From a checkpoint of a small transformer trained on Wikipedia.
Architecture: learned positions, no biases in attention or MLP, tied embeddings.
Each number is 50 + 15 x the weight over its row's rms, rounded and kept within 0 to 99. Layers, rows and columns count from 0. The size before them is the row's rms in percent of the matrix's.

# layer 4 MLP up, 2560x640, rms 0.0941, rows 1757-1800, columns 0-159
103:53 33 67 58 57 31 74 40 88 63 87 57 42 51 22 34 69 41 60 64 47 24 44 59 75 27 22 54 55 41 52 64 78 37 40 48 26 65 47 57 54 71 51 66 41 27 69 49 61 48 51 26 59 60 52 42 53 41 51 62 57 38 57 49 54 31 48 39 37 43 50 72 56 36 35 65 43 57 24 71 76 45 47 46 34 61 56 37 42 44 30 30 41 48 44 80 41 42 56 40 50 52 30 63 67 58 55 45 27 47 55 42 53 74 47 50 64 77 35 29 35 69 48 28 50 39 50 42 58 71 33 39 20 44 67 79 60 50 67 45 40 38 19 82 62 52 54 23 72 49 00 59 50 57 48 57 66 38 54 49
098:35 25 48 48 73 45 50 61 22 39 32 17 42 55 30 63 29 68 54 43 78 52 57 46 71 68 41 51 49 73 54 39 45 33 56 33 75 35 66 31 36 55 55 67 43 55 40 51 63 45 31 50 45 57 30 61 43 73 42 45 33 76 39 61 66 55 33 21 42 54 43 19 71 51 61 46 81 37 52 46 60 38 41 49 73 29 47 81 70 78 13 64 40 37 54 37 54 42 32 56 57 67 46 58 38 47 14 57 55 38 48 67 52 53 70 38 07 53 60 48 36 58 36 69 61 48 99 61 35 72 45 61 56 46 47 35 67 72 39 55 38 60 53 43 34 48 45 61 56 60 72 50 55 56 68 40 48 73 66 56
099:65 54 29 23 76 54 88 05 61 52 55 43 59 63 75 59 58 89 37 73 53 40 20 44 74 34 74 48 41 66 34 39 58 58 45 33 35 34 36 64 45 39 68 83 29 58 59 49 63 83 65 60 47 37 56 53 63 62 61 31 43 34 49 33 58 68 43 47 65 69 27 54 34 16 65 49 58 31 52 67 41 37 66 69 70 14 46 59 63 70 71 40 48 35 43 55 49 55 31 69 37 35 75 65 49 41 34 31 24 45 54 49 56 61 55 39 57 71 64 38 52 24 54 36 61 52 57 64 61 57 48 56 55 65 27 47 71 79 46 71 46 41 42 46 74 50 78 34 44 74 78 35 38 26 33 30 40 25 51 55
105:33 37 34 30 38 75 63 47 35 38 50 55 78 61 77 49 59 55 69 42 70 35 60 38 45 57 35 59 75 61 51 77 48 59 68 46 57 47 68 43 51 57 72 57 47 55 34 48 59 34 51 47 80 34 67 72 49 23 61 54 74 74 52 48 48 40 61 31 44 39 50 54 18 40 51 53 75 65 44 41 58 41 28 50 45 33 41 80 55 56 47 55 72 51 59 35 50 50 68 41 64 80 56 31 12 52 45 53 30 36 32 42 57 63 54 60 38 37 39 62 44 17 47 53 64 76 59 69 42 86 51 66 56 62 41 38 50 57 54 13 22 85 37 41 39 67 61 66 55 61 52 52 47 42 63 27 56 49 38 30
100:49 58 43 76 64 54 34 42 51 27 54 40 30 34 59 53 35 42 68 52 40 51 64 28 45 53 45 33 57 31 51 36 75 65 35 46 43 63 85 66 62 54 41 48 52 66 48 62 52 59 62 56 43 37 40 64 15 40 46 54 66 36 66 74 61 46 41 52 54 60 56 41 58 33 54 42 36 69 59 41 05 71 50 33 37 65 45 59 77 47 48 78 39 58 46 45 50 55 43 67 40 39 56 62 35 63 36 38 36 46 56 18 49 31 63 40 35 22 54 69 67 40 50 42 64 30 38 62 41 66 62 61 27 61 36 25 67 54 30 50 58 27 47 49 49 23 34 30 51 40 59 59 50 53 36 48 75 56 27 52
098:82 49 27 67 57 36 61 56 45 59 50 31 75 72 44 55 68 64 82 39 52 63 45 13 54 53 51 62 32 70 32 52 17 68 52 62 50 61 40 41 45 61 66 42 58 42 56 47 31 76 39 66 51 92 76 61 73 31 66 53 77 59 45 46 43 53 21 60 47 57 52 37 60 64 36 44 48 67 54 46 61 57 67 57 57 22 60 60 59 41 43 64 48 54 49 45 57 45 80 53 43 35 41 55 80 41 39 24 49 36 29 11 58 26 59 59 47 51 61 55 60 42 42 22 32 26 35 59 38 42 72 56 55 23 14 46 41 82 28 51 56 56 42 43 72 46 27 42 46 49 52 53 34 45 37 60 47 48 52 30
084:60 40 33 37 55 68 56 59 41 42 34 51 70 41 38 46 48 57 38 60 33 28 46 20 47 69 50 21 40 44 43 62 44 35 44 39 36 63 56 57 55 55 71 22 87 35 64 51 45 31 35 47 47 77 57 75 65 32 58 31 49 57 52 46 21 39 58 29 49 58 58 51 36 56 35 46 60 31 56 49 70 51 72 87 48 54 48 68 30 64 53 41 71 84 51 46 48 64 22 49 36 32 57 45 55 38 38 41 73 22 51 70 70 40 52 59 97 42 78 42 51 58 39 53 54 41 45 56 05 55 31 64 50 38 02 44 35 65 61 30 49 59 37 48 49 53 83 47 54 51 29 70 55 65 64 49 54 66 50 53
099:63 38 23 67 55 46 53 58 46 51 64 63 33 51 79 35 59 67 40 19 41 58 41 77 63 74 39 63 41 60 50 39 46 56 22 54 65 46 43 37 77 68 59 35 58 48 69 56 43 38 83 58 49 55 56 47 74 54 33 35 42 32 71 75 59 57 91 56 42 67 57 54 40 57 15 49 33 55 67 29 53 45 57 54 39 94 53 99 49 68 31 40 53 55 44 39 55 43 63 30 74 80 53 55 49 63 38 54 76 46 72 18 27 62 53 62 63 29 35 42 74 68 61 37 35 38 51 32 32 30 46 50 35 49 21 53 34 55 50 44 52 47 63 28 39 62 52 63 33 35 38 64 50 35 37 49 69 48 68 59
091:52 60 36 55 52 42 58 73 53 79 25 53 27 56 53 46 56 36 43 54 60 22 51 54 45 39 79 41 50 44 74 47 68 53 49 51 58 58 56 69 78 85 44 42 64 47 38 60 43 54 23 55 47 55 66 43 64 27 64 59 36 36 51 06 45 63 55 50 47 58 74 47 46 57 65 57 35 77 60 35 67 65 46 57 01 32 54 41 64 46 52 42 45 39 82 58 59 43 45 41 58 56 12 40 48 51 44 21 50 80 48 49 67 68 43 62 60 17 62 58 33 37 31 21 51 67 75 32 57 51 45 66 60 51 18 36 36 32 54 45 58 43 69 60 70 36 46 31 47 72 47 41 42 45 52 55 42 55 33 78
094:44 62 57 34 53 46 34 61 34 53 31 27 51 66 42 61 71 54 60 53 70 56 36 59 60 50 65 50 66 46 42 64 56 36 71 61 36 53 42 52 52 56 43 55 10 65 14 27 41 56 37 61 51 43 56 49 33 51 41 40 70 28 38 53 29 63 48 68 53 84 68 62 45 55 38 49 46 32 36 68 70 64 50 62 42 57 75 47 47 56 53 67 48 40 69 16 69 49 55 42 54 33 48 51 43 38 30 01 40 70 58 82 41 41 47 42 11 64 61 28 57 47 52 31 47 62 71 36 32 61 58 46 77 57 41 36 43 35 45 32 69 73 55 72 33 47 51 50 51 40 64 34 67 25 51 54 64 61 46 55
103:37 30 44 66 62 69 56 63 37 40 43 78 57 37 58 62 47 53 59 49 52 21 27 61 59 53 75 46 42 68 76 16 38 63 56 75 46 46 54 60 61 48 67 23 61 55 37 52 25 56 14 47 35 32 38 79 53 64 30 30 47 36 28 28 53 64 80 58 50 35 49 42 14 43 46 51 37 55 44 54 68 47 34 72 48 68 34 41 51 51 32 45 52 42 58 31 34 72 44 57 39 43 53 78 74 69 26 56 64 50 51 26 69 35 33 26 35 48 46 46 48 58 47 51 75 68 65 51 52 46 65 51 50 48 42 30 32 09 42 29 59 48 49 63 59 34 30 64 64 71 43 59 49 71 58 40 56 71 22 30
097:80 28 43 39 37 19 66 54 57 12 62 51 24 42 56 45 64 50 51 50 57 39 56 40 56 41 47 26 33 78 56 47 29 50 42 42 24 11 40 18 45 44 43 29 51 65 66 38 43 34 38 41 65 27 56 65 49 51 52 49 39 51 64 55 55 25 55 45 52 67 47 77 53 55 45 72 26 47 43 14 49 65 63 55 49 48 51 59 61 24 47 37 37 72 46 69 73 60 60 63 62 56 26 59 62 52 61 60 48 73 31 52 75 34 33 48 43 31 60 51 19 93 47 66 63 37 52 47 42 57 45 53 61 66 68 26 51 78 49 61 48 60 58 26 64 26 65 53 54 51 34 45 82 51 62 40 38 65 27 53
093:33 47 50 75 69 44 37 01 39 46 62 51 35 51 38 35 61 29 55 90 51 35 56 64 56 46 36 43 53 48 33 37 35 54 68 49 63 50 65 42 55 32 55 61 46 47 42 30 62 45 45 29 34 48 59 59 61 67 71 46 48 58 48 42 38 47 41 64 24 83 49 54 69 42 56 59 44 39 61 52 32 43 49 30 24 71 49 37 95 45 38 65 50 29 41 26 59 43 30 50 20 40 71 43 62 51 40 21 61 36 47 40 53 52 70 47 59 55 64 18 46 81 52 38 42 36 45 62 55 81 50 42 53 57 63 56 62 48 72 52 56 56 35 61 54 53 50 35 57 41 17 51 42 57 29 54 45 62 76 32
103:67 50 40 54 47 55 34 49 67 24 29 53 49 73 57 36 25 54 47 80 48 33 30 26 33 45 31 46 82 64 52 24 41 45 77 61 63 54 47 87 38 61 70 60 53 32 40 67 48 45 57 29 69 40 51 40 48 51 39 76 58 48 61 25 31 82 48 48 67 30 31 31 61 31 44 64 76 40 53 49 69 52 71 48 53 57 50 37 33 48 46 68 48 51 61 59 44 39 52 53 66 61 30 54 53 32 69 45 67 48 50 46 66 44 64 33 49 49 35 88 64 56 46 65 62 59 51 34 40 55 33 67 57 51 24 37 25 74 24 32 52 46 59 43 46 69 43 40 49 66 52 28 36 53 34 48 37 23 52 55
123:49 65 57 52 47 65 65 73 37 61 45 72 24 46 77 36 53 55 83 52 46 34 54 73 50 26 53 48 42 35 62 34 50 99 63 41 31 55 63 58 67 46 57 40 48 55 57 39 27 44 45 47 53 52 42 51 62 30 74 56 36 64 40 53 53 56 37 46 58 64 44 26 49 42 29 53 58 90 59 61 28 45 51 26 33 55 43 41 58 51 36 54 57 53 38 55 40 41 28 42 63 47 59 53 52 34 46 64 63 49 78 33 64 42 57 54 37 68 43 56 58 48 84 34 53 60 59 54 49 36 62 46 67 44 50 62 40 43 67 28 46 74 73 53 18 56 75 89 53 73 46 47 44 43 26 62 45 43 45 56
099:49 55 39 49 64 54 33 57 62 65 19 54 53 75 31 71 40 64 62 63 67 28 32 31 27 57 53 53 56 73 75 59 37 45 58 83 30 58 38 48 59 65 61 79 45 69 43 47 46 15 45 34 32 64 45 58 63 61 37 47 51 45 48 72 35 69 66 31 37 13 64 42 29 54 29 54 67 43 20 44 54 63 44 33 48 48 42 42 58 44 49 83 63 30 43 54 37 40 72 58 59 70 51 68 59 53 41 64 43 83 62 31 69 88 73 45 26 49 72 33 41 36 68 45 71 59 99 53 57 63 50 53 67 59 52 42 46 30 72 82 51 63 58 33 52 41 52 36 35 52 51 42 30 45 54 54 60 60 51 68
107:54 58 57 65 66 70 87 45 71 76 40 56 20 44 35 72 23 66 47 26 45 41 21 13 32 58 44 50 39 54 54 53 53 35 35 45 47 87 49 37 44 72 34 53 37 65 52 43 50 41 83 41 51 50 50 60 46 53 20 40 65 80 74 59 49 67 26 43 63 42 37 67 47 54 59 73 36 70 43 40 59 35 49 45 45 52 65 57 59 49 52 40 43 55 47 38 36 33 35 41 15 56 80 60 32 57 53 41 64 18 71 65 80 50 58 37 63 45 62 44 49 41 37 68 72 46 32 58 66 50 53 91 34 50 35 65 40 26 57 58 47 73 51 41 88 22 40 62 72 56 30 76 44 27 71 38 85 45 38 52
097:71 32 63 62 42 58 69 48 57 70 56 72 81 43 61 42 43 62 75 48 69 44 47 66 88 44 49 66 58 86 77 57 57 55 36 56 21 50 32 48 42 46 49 35 55 76 18 42 66 64 60 56 30 37 51 48 43 29 37 42 63 91 60 41 60 45 56 57 60 47 75 48 27 58 63 59 44 68 41 42 39 26 50 49 38 55 32 62 64 66 69 47 45 79 52 53 37 62 53 51 35 48 51 50 39 42 28 70 12 43 61 25 48 67 65 74 24 45 57 85 81 59 71 69 64 48 59 64 29 57 66 44 46 63 67 50 86 60 49 57 36 47 48 46 47 76 76 74 79 33 62 47 17 64 62 53 42 45 32 36
091:47 45 35 50 61 40 50 43 39 20 42 64 59 47 63 36 12 46 52 31 41 35 67 33 63 57 41 27 26 24 56 38 63 78 58 56 81 51 41 39 35 47 54 93 68 33 38 36 57 50 70 29 62 46 82 47 69 46 47 55 66 67 69 52 39 59 65 70 37 60 61 27 45 78 63 59 33 32 42 73 65 60 44 19 61 69 41 52 76 69 36 28 46 25 48 53 58 59 59 46 49 60 52 27 51 50 37 56 48 81 41 54 54 26 41 49 32 49 46 44 58 30 51 70 38 64 63 61 74 32 33 49 36 42 61 66 71 38 63 47 50 73 42 46 56 35 59 57 66 53 60 46 43 66 59 49 60 59 65 58
105:42 10 39 44 48 57 32 65 60 47 46 53 39 48 34 67 60 36 70 72 52 43 84 33 62 42 34 58 36 52 49 86 36 07 71 44 58 50 74 30 46 51 44 56 45 69 52 42 41 67 45 62 61 52 47 59 70 69 57 50 57 56 55 54 59 71 52 49 50 42 53 52 29 47 46 20 59 64 47 74 70 12 47 69 58 73 59 40 58 64 61 57 49 59 51 55 57 49 34 27 52 56 13 26 48 28 65 66 41 52 48 76 80 57 45 62 47 39 15 57 41 54 68 42 48 30 75 71 39 49 16 71 60 36 54 49 33 51 25 58 37 44 40 67 52 56 37 56 52 51 52 47 69 52 53 29 51 49 50 45
100:57 22 51 39 60 49 62 63 60 69 70 53 60 42 51 62 51 60 65 51 51 33 55 49 67 46 58 46 33 31 47 31 39 70 25 30 43 40 74 37 35 19 35 51 86 29 25 36 31 22 83 36 31 45 49 52 51 40 20 24 39 55 31 42 60 75 39 61 30 43 61 49 42 36 45 57 54 53 56 49 38 65 52 69 55 44 40 54 61 60 44 51 71 70 39 73 69 39 70 34 31 49 50 62 71 34 52 58 42 35 74 67 41 65 45 41 44 30 45 40 66 61 48 37 53 33 34 41 68 62 52 70 41 43 81 67 63 58 53 69 65 56 56 43 35 45 41 57 38 62 27 59 56 40 32 53 73 55 32 53
097:56 83 54 59 67 41 70 27 71 43 53 52 46 51 66 47 46 48 59 33 64 36 60 53 51 51 34 62 62 63 73 26 42 63 56 76 38 59 59 44 08 59 62 65 46 54 61 45 44 61 59 42 71 68 49 50 54 31 49 17 68 50 34 45 68 49 53 47 40 59 60 80 69 53 59 59 47 67 39 64 49 68 43 56 56 50 47 18 49 50 43 66 44 62 72 51 67 34 45 33 45 39 46 73 50 34 51 43 37 27 41 22 58 61 86 44 50 37 34 64 66 70 50 27 42 45 75 30 50 24 47 57 60 52 27 43 30 60 41 49 46 50 48 35 49 39 31 40 69 60 46 59 44 11 42 20 46 46 29 39
109:33 12 68 47 39 36 51 29 35 70 61 60 30 30 70 62 29 12 51 68 37 56 03 33 38 52 43 37 48 75 51 35 40 54 25 20 43 52 77 28 34 58 50 30 70 16 59 50 43 62 53 23 58 23 25 67 37 39 33 41 49 51 57 24 50 41 54 79 65 54 31 50 41 58 53 43 49 58 47 21 53 83 47 49 50 35 64 50 24 38 55 55 48 34 63 25 60 61 69 53 53 77 39 61 54 23 62 40 44 45 49 26 59 48 55 47 39 38 70 45 17 50 47 33 59 35 58 49 37 55 66 55 50 64 68 80 57 46 62 69 40 17 55 64 59 53 72 54 37 35 52 32 36 43 34 64 28 45 21 65
109:63 47 41 41 56 54 59 57 55 63 48 30 72 30 58 54 55 33 41 42 57 70 66 66 67 35 40 37 34 76 65 21 51 44 45 57 55 48 65 61 42 69 00 66 23 51 35 87 70 43 11 57 50 28 31 63 31 51 63 47 34 43 50 46 20 66 49 96 28 47 37 37 74 69 38 25 24 79 76 61 22 48 57 42 47 34 59 59 42 61 69 43 72 75 78 56 32 42 63 61 31 53 60 55 74 36 46 55 37 65 48 53 49 60 60 53 39 58 29 66 43 17 42 58 93 53 54 45 56 89 53 47 84 52 34 58 27 51 55 57 34 48 51 69 45 47 45 50 55 39 45 34 23 55 48 48 30 32 68 36
105:42 31 60 71 45 51 53 54 36 44 87 42 62 48 72 30 38 80 44 47 55 53 06 52 24 51 46 77 36 68 35 38 57 47 46 51 46 44 55 44 29 26 72 53 61 14 24 35 64 57 62 41 39 35 59 47 30 45 65 58 72 59 74 74 69 44 23 52 58 40 47 72 63 52 37 41 44 42 61 73 41 52 47 47 75 30 67 56 41 57 64 31 60 61 30 24 33 34 59 59 59 55 47 24 35 24 29 81 50 37 46 52 50 50 52 39 21 58 45 40 20 42 88 32 57 14 41 45 53 50 43 54 55 52 60 58 35 45 48 24 72 57 50 33 59 44 35 91 58 89 64 49 31 53 72 47 26 56 68 18
095:50 32 46 52 58 69 49 31 48 44 61 57 67 50 50 30 44 66 70 14 42 52 47 43 50 51 57 37 76 32 62 44 51 34 30 48 18 51 68 57 39 62 27 34 88 74 73 46 61 53 73 74 54 47 46 57 22 58 64 39 71 60 70 52 49 59 40 41 78 69 21 49 27 41 24 32 38 43 41 48 55 42 40 73 43 46 38 50 48 49 37 48 38 79 42 67 34 70 91 26 61 41 78 54 45 13 62 68 43 62 63 48 53 24 25 34 40 65 61 73 38 41 60 54 44 55 40 46 51 42 46 54 90 56 71 42 66 46 41 55 55 49 48 45 54 76 51 63 39 58 72 35 52 19 39 43 60 26 50 31
098:51 44 37 57 52 48 40 50 35 66 27 55 41 73 37 54 13 57 65 32 54 38 62 48 80 66 39 49 53 34 39 65 80 72 58 29 59 54 40 31 33 65 71 27 37 59 39 53 56 53 15 47 75 40 49 72 51 75 29 46 28 66 55 71 47 70 69 36 61 54 60 36 38 55 34 51 27 56 72 47 78 52 42 54 43 87 39 38 39 33 66 50 66 54 45 30 41 26 71 62 68 68 74 42 69 61 71 43 57 60 38 32 48 30 90 47 52 60 33 63 75 40 50 56 52 33 48 56 64 42 32 52 60 52 42 71 71 40 53 46 44 60 53 28 91 44 64 43 52 38 28 29 83 72 45 78 60 48 69 51
109:48 64 80 44 38 44 54 69 51 60 32 81 61 45 54 57 46 35 32 60 45 34 65 53 62 38 61 63 52 38 42 49 68 53 57 34 56 78 48 45 52 42 46 40 23 56 51 71 61 30 42 68 58 58 35 38 68 36 62 48 28 34 44 61 39 57 29 44 58 42 46 27 35 34 63 54 44 37 49 66 44 53 47 52 46 41 68 44 64 44 47 30 53 53 57 36 46 37 63 59 45 23 84 36 62 78 50 13 40 69 45 46 34 32 59 43 41 37 43 35 87 74 46 33 53 57 52 34 66 57 31 36 73 64 53 53 42 42 45 79 58 44 58 90 57 50 56 40 63 54 66 51 28 34 30 58 38 50 47 64
097:50 50 47 24 44 42 61 34 51 38 46 35 47 51 42 61 38 68 36 85 48 70 91 69 41 57 41 45 55 67 27 28 48 59 42 37 70 37 28 28 39 69 48 23 56 57 47 38 36 37 32 55 45 34 43 44 48 60 59 26 50 70 73 29 53 67 52 50 45 66 51 51 37 72 53 56 16 76 47 59 29 55 30 41 49 58 60 49 25 41 50 50 54 81 52 63 40 51 16 64 69 59 63 55 59 61 34 36 33 61 48 60 48 40 62 54 43 44 73 35 32 48 54 48 58 58 32 66 20 53 62 29 51 29 65 41 40 41 51 73 91 43 60 78 43 18 66 73 53 40 48 52 68 63 53 47 43 26 49 60
100:33 45 59 58 58 41 36 83 45 59 71 48 42 28 41 45 21 51 81 60 68 56 28 67 67 60 31 70 45 60 67 51 50 34 43 60 51 41 36 35 63 39 60 55 46 69 07 42 32 38 27 42 64 51 68 37 70 76 48 48 46 54 61 24 48 60 54 56 71 68 34 48 61 66 59 42 19 23 57 49 90 50 71 61 29 87 66 68 58 51 59 57 23 36 68 48 44 55 46 40 54 57 09 48 50 45 44 64 45 42 49 30 34 76 62 21 60 13 47 40 70 52 39 59 36 68 45 67 48 40 61 64 69 45 50 37 42 52 49 70 31 19 75 54 76 23 47 64 33 49 67 63 70 48 30 46 57 43 41 59
100:69 52 53 65 35 51 74 42 43 67 32 49 66 69 54 18 31 49 43 34 66 84 42 69 93 44 40 40 74 44 67 43 41 45 76 45 41 70 42 60 25 48 60 39 42 55 34 67 34 43 48 59 74 61 25 66 79 60 36 30 41 44 47 34 29 68 62 46 28 41 30 33 54 41 49 65 48 99 47 44 54 25 67 85 07 22 56 39 66 21 47 61 94 67 44 52 30 44 69 33 12 50 53 53 59 34 59 45 55 44 53 54 16 62 47 21 77 58 40 44 63 40 46 20 34 53 56 63 44 38 51 52 32 36 57 34 57 19 80 52 51 58 46 63 52 50 40 66 55 45 52 20 41 88 44 51 62 29 35 03
110:57 64 54 54 43 26 37 47 36 36 26 36 26 62 45 51 34 62 65 27 64 54 66 23 36 67 57 44 62 68 68 77 53 41 25 50 62 60 43 45 01 48 61 33 38 53 41 27 37 43 49 33 47 52 54 51 48 96 54 27 34 53 70 74 41 33 71 75 61 37 47 47 41 58 36 55 61 74 41 52 72 52 67 35 57 58 51 78 68 57 48 38 45 33 62 47 47 76 58 74 39 37 17 36 63 86 67 49 43 33 35 54 55 66 64 34 57 37 22 35 56 40 27 51 40 38 37 37 49 52 33 47 38 44 41 40 58 36 55 35 38 55 19 33 53 71 53 23 55 49 46 48 83 60 42 74 55 36 27 72
093:20 87 48 45 58 49 46 47 37 48 41 64 41 51 63 51 54 42 61 53 43 55 35 41 48 64 72 46 36 50 52 52 50 32 66 46 45 44 63 47 57 32 52 49 55 59 55 36 48 52 80 41 61 74 43 52 66 63 41 65 14 48 44 57 61 63 44 40 59 48 62 52 39 45 43 56 78 37 53 55 50 47 47 23 36 28 55 83 52 46 72 65 61 50 43 62 53 52 53 43 43 56 48 57 34 43 53 66 59 66 38 33 82 36 62 45 41 22 59 39 22 45 53 48 68 47 59 74 67 32 45 40 61 47 32 27 68 48 34 46 70 45 19 32 72 52 37 49 57 40 47 38 42 62 38 27 47 60 47 39
103:41 75 63 54 42 68 70 46 56 50 40 41 47 57 40 50 28 61 30 54 62 29 63 24 52 57 47 48 56 43 15 54 32 96 76 49 48 69 64 73 28 48 47 43 36 01 50 52 28 78 40 44 49 42 40 55 43 46 72 55 64 53 35 70 63 53 40 51 39 48 43 64 31 59 78 35 70 48 27 66 63 79 42 48 46 69 42 67 31 23 54 50 32 52 70 32 55 61 27 82 67 40 74 36 40 53 53 77 54 73 57 25 48 65 47 44 65 58 51 43 42 42 61 59 29 42 53 45 34 53 34 42 35 57 42 62 36 32 39 59 55 47 70 31 36 32 69 40 51 42 61 36 84 90 61 37 99 66 65 32
097:44 28 45 36 57 57 36 38 41 50 58 57 47 56 23 75 29 64 51 60 69 41 30 54 43 69 57 50 30 52 31 25 49 43 50 70 48 49 53 48 33 54 38 38 53 46 56 76 35 55 64 36 61 57 34 49 27 41 48 45 14 47 50 40 58 64 51 77 34 46 53 44 53 43 29 54 57 65 55 58 62 45 49 64 56 58 46 74 32 44 50 57 39 46 37 46 48 32 23 52 63 40 76 49 53 54 69 76 44 47 69 73 46 49 41 55 54 43 60 63 14 36 44 43 75 48 69 68 41 51 31 71 40 32 46 44 42 41 48 38 40 34 49 48 60 69 39 58 51 54 46 36 60 54 38 63 38 49 53 61
103:41 22 20 48 58 68 55 53 82 38 68 54 70 23 80 37 56 58 61 57 50 37 36 83 71 50 47 53 65 37 33 58 76 44 52 74 65 70 24 46 40 62 77 54 47 38 61 60 36 54 34 39 16 41 46 41 64 33 72 62 74 22 49 53 62 34 67 71 48 54 39 62 38 21 48 52 77 75 63 95 55 61 39 54 43 17 40 60 38 36 29 63 18 59 11 67 35 41 57 42 61 52 40 73 53 44 39 52 38 30 53 75 40 24 48 73 51 21 72 62 29 29 25 37 36 62 56 39 52 48 61 52 59 72 71 58 36 40 53 46 27 28 65 54 49 48 50 61 51 43 43 58 50 14 34 30 47 43 53 28
095:41 44 53 50 32 33 15 34 54 44 43 52 62 21 69 42 38 56 53 17 64 32 50 43 40 58 55 34 40 62 40 40 51 57 48 44 48 41 22 41 35 70 52 49 52 36 48 38 39 45 53 53 51 46 65 35 74 51 55 53 63 65 49 61 66 53 57 29 47 21 42 64 25 44 47 58 56 60 68 53 50 39 52 59 40 66 59 90 25 38 71 45 62 43 26 23 37 46 48 39 77 41 51 86 41 54 34 53 45 22 79 40 38 35 62 58 34 57 60 45 37 05 46 52 59 36 26 60 76 55 66 55 60 24 51 15 41 68 37 75 50 81 41 32 36 56 52 43 62 52 42 71 74 65 43 66 69 27 67 57
110:35 64 36 39 55 51 73 48 17 59 48 62 36 63 64 48 71 71 33 07 53 26 53 36 27 48 56 26 61 62 36 29 61 39 53 38 56 65 64 78 49 22 43 47 62 51 46 54 51 63 50 36 45 46 44 22 57 22 58 37 46 38 36 64 52 41 68 47 81 37 44 42 51 57 49 50 61 57 66 77 68 45 41 51 58 50 44 52 57 42 50 65 45 77 52 49 52 42 47 58 47 41 69 41 72 49 45 52 37 54 36 41 44 59 63 68 55 40 44 32 29 75 50 47 28 54 56 53 38 39 49 62 46 23 34 26 55 37 32 64 34 46 43 45 62 54 34 49 22 31 35 53 64 22 52 58 37 59 56 55
104:35 57 62 54 21 33 42 17 59 81 67 49 62 34 56 52 53 33 56 72 26 68 47 48 52 41 48 50 48 57 57 45 49 25 27 67 47 89 21 66 48 55 58 53 40 58 54 57 38 38 13 42 56 53 46 54 58 30 57 50 57 56 20 26 48 42 28 41 32 68 76 52 58 49 51 68 38 80 36 66 37 57 22 36 53 47 38 79 43 49 47 39 51 35 31 54 81 48 52 48 48 70 57 60 64 61 55 50 49 47 38 76 54 34 34 37 62 79 53 57 53 44 30 50 39 45 39 50 29 57 19 47 40 48 32 71 61 61 67 62 49 39 61 30 67 89 43 61 62 27 75 43 72 57 31 66 83 52 69 45
118:74 66 57 36 34 65 60 47 57 40 71 67 28 57 57 58 40 72 41 39 67 48 40 54 35 51 56 84 67 39 58 51 99 28 60 55 67 25 47 70 52 29 62 57 63 36 42 42 24 45 60 17 39 72 59 65 72 49 60 51 64 55 43 39 19 61 53 49 33 37 35 19 53 39 46 72 34 35 24 28 52 57 65 32 65 49 42 32 58 51 40 72 67 47 33 56 54 61 59 46 06 47 61 44 82 73 61 59 55 36 35 68 33 49 43 77 50 62 41 20 65 58 76 51 61 62 68 44 29 47 53 50 69 48 33 87 66 49 58 46 36 72 58 58 61 95 62 50 50 49 74 33 43 40 39 39 74 44 41 51
111:41 54 64 54 62 78 88 54 71 52 67 47 29 14 51 27 46 32 37 44 78 28 52 48 56 69 78 38 66 60 63 62 51 26 68 33 36 00 58 80 34 17 55 54 77 35 67 83 48 38 37 54 30 52 59 55 42 42 60 69 75 38 53 61 76 48 62 29 39 53 67 41 33 47 62 42 58 59 74 35 58 44 53 25 49 63 47 60 57 55 56 37 46 44 34 44 56 57 40 59 44 33 67 68 64 62 73 53 44 41 48 28 39 49 70 35 46 61 66 47 50 52 35 66 39 61 73 50 45 62 73 47 75 43 63 43 17 39 52 40 44 46 38 27 34 47 53 60 73 28 75 65 67 80 60 50 75 38 42 49
095:53 32 55 49 63 37 38 50 41 49 63 43 71 26 43 45 60 86 53 67 51 67 99 28 28 44 78 30 74 68 58 51 39 27 54 26 74 60 53 55 52 39 58 46 64 42 42 23 35 42 37 32 63 21 37 48 55 61 51 44 31 20 35 28 50 75 68 57 50 45 59 40 37 61 48 34 41 25 55 49 73 55 50 34 42 58 40 38 21 80 30 57 46 36 46 56 32 58 30 81 53 55 60 34 69 42 53 72 41 56 70 71 38 66 50 32 43 44 40 62 54 54 63 29 58 39 45 40 42 65 52 39 39 62 51 47 35 73 42 19 51 42 36 29 41 36 43 24 59 47 57 64 27 47 48 49 70 43 37 48
100:38 37 56 45 54 51 52 61 13 69 56 31 55 57 48 47 47 53 56 75 50 54 41 52 75 45 49 39 74 48 65 60 32 48 39 68 18 40 57 41 38 31 52 39 66 70 28 68 58 34 31 31 55 37 46 46 63 60 62 37 44 42 57 60 45 47 45 49 42 59 50 38 84 39 52 48 60 56 58 65 39 25 33 48 56 63 18 49 65 52 36 39 42 48 57 59 51 59 29 54 32 45 67 61 22 48 62 44 47 15 59 99 32 41 17 67 43 71 43 59 48 61 48 38 70 60 44 34 41 60 72 66 44 60 53 33 35 73 22 53 56 58 54 40 69 57 67 48 53 53 47 44 63 55 50 52 39 71 31 61
113:32 52 50 69 55 63 37 46 51 57 55 52 42 53 62 45 47 56 33 75 48 64 58 44 53 39 79 40 62 44 78 62 49 66 25 40 57 36 38 55 79 68 32 70 60 53 32 47 40 36 50 34 71 53 76 38 38 54 53 54 39 51 23 37 44 38 41 46 52 56 43 64 61 44 51 59 56 63 61 26 47 54 62 61 41 45 23 39 34 66 59 62 28 55 28 45 64 53 45 45 47 37 26 34 50 32 40 71 29 27 31 47 48 50 50 62 52 80 56 62 64 90 98 45 38 58 77 48 41 49 54 54 54 32 44 45 65 41 55 76 68 31 34 50 81 70 67 46 46 43 57 55 67 51 82 48 67 39 59 70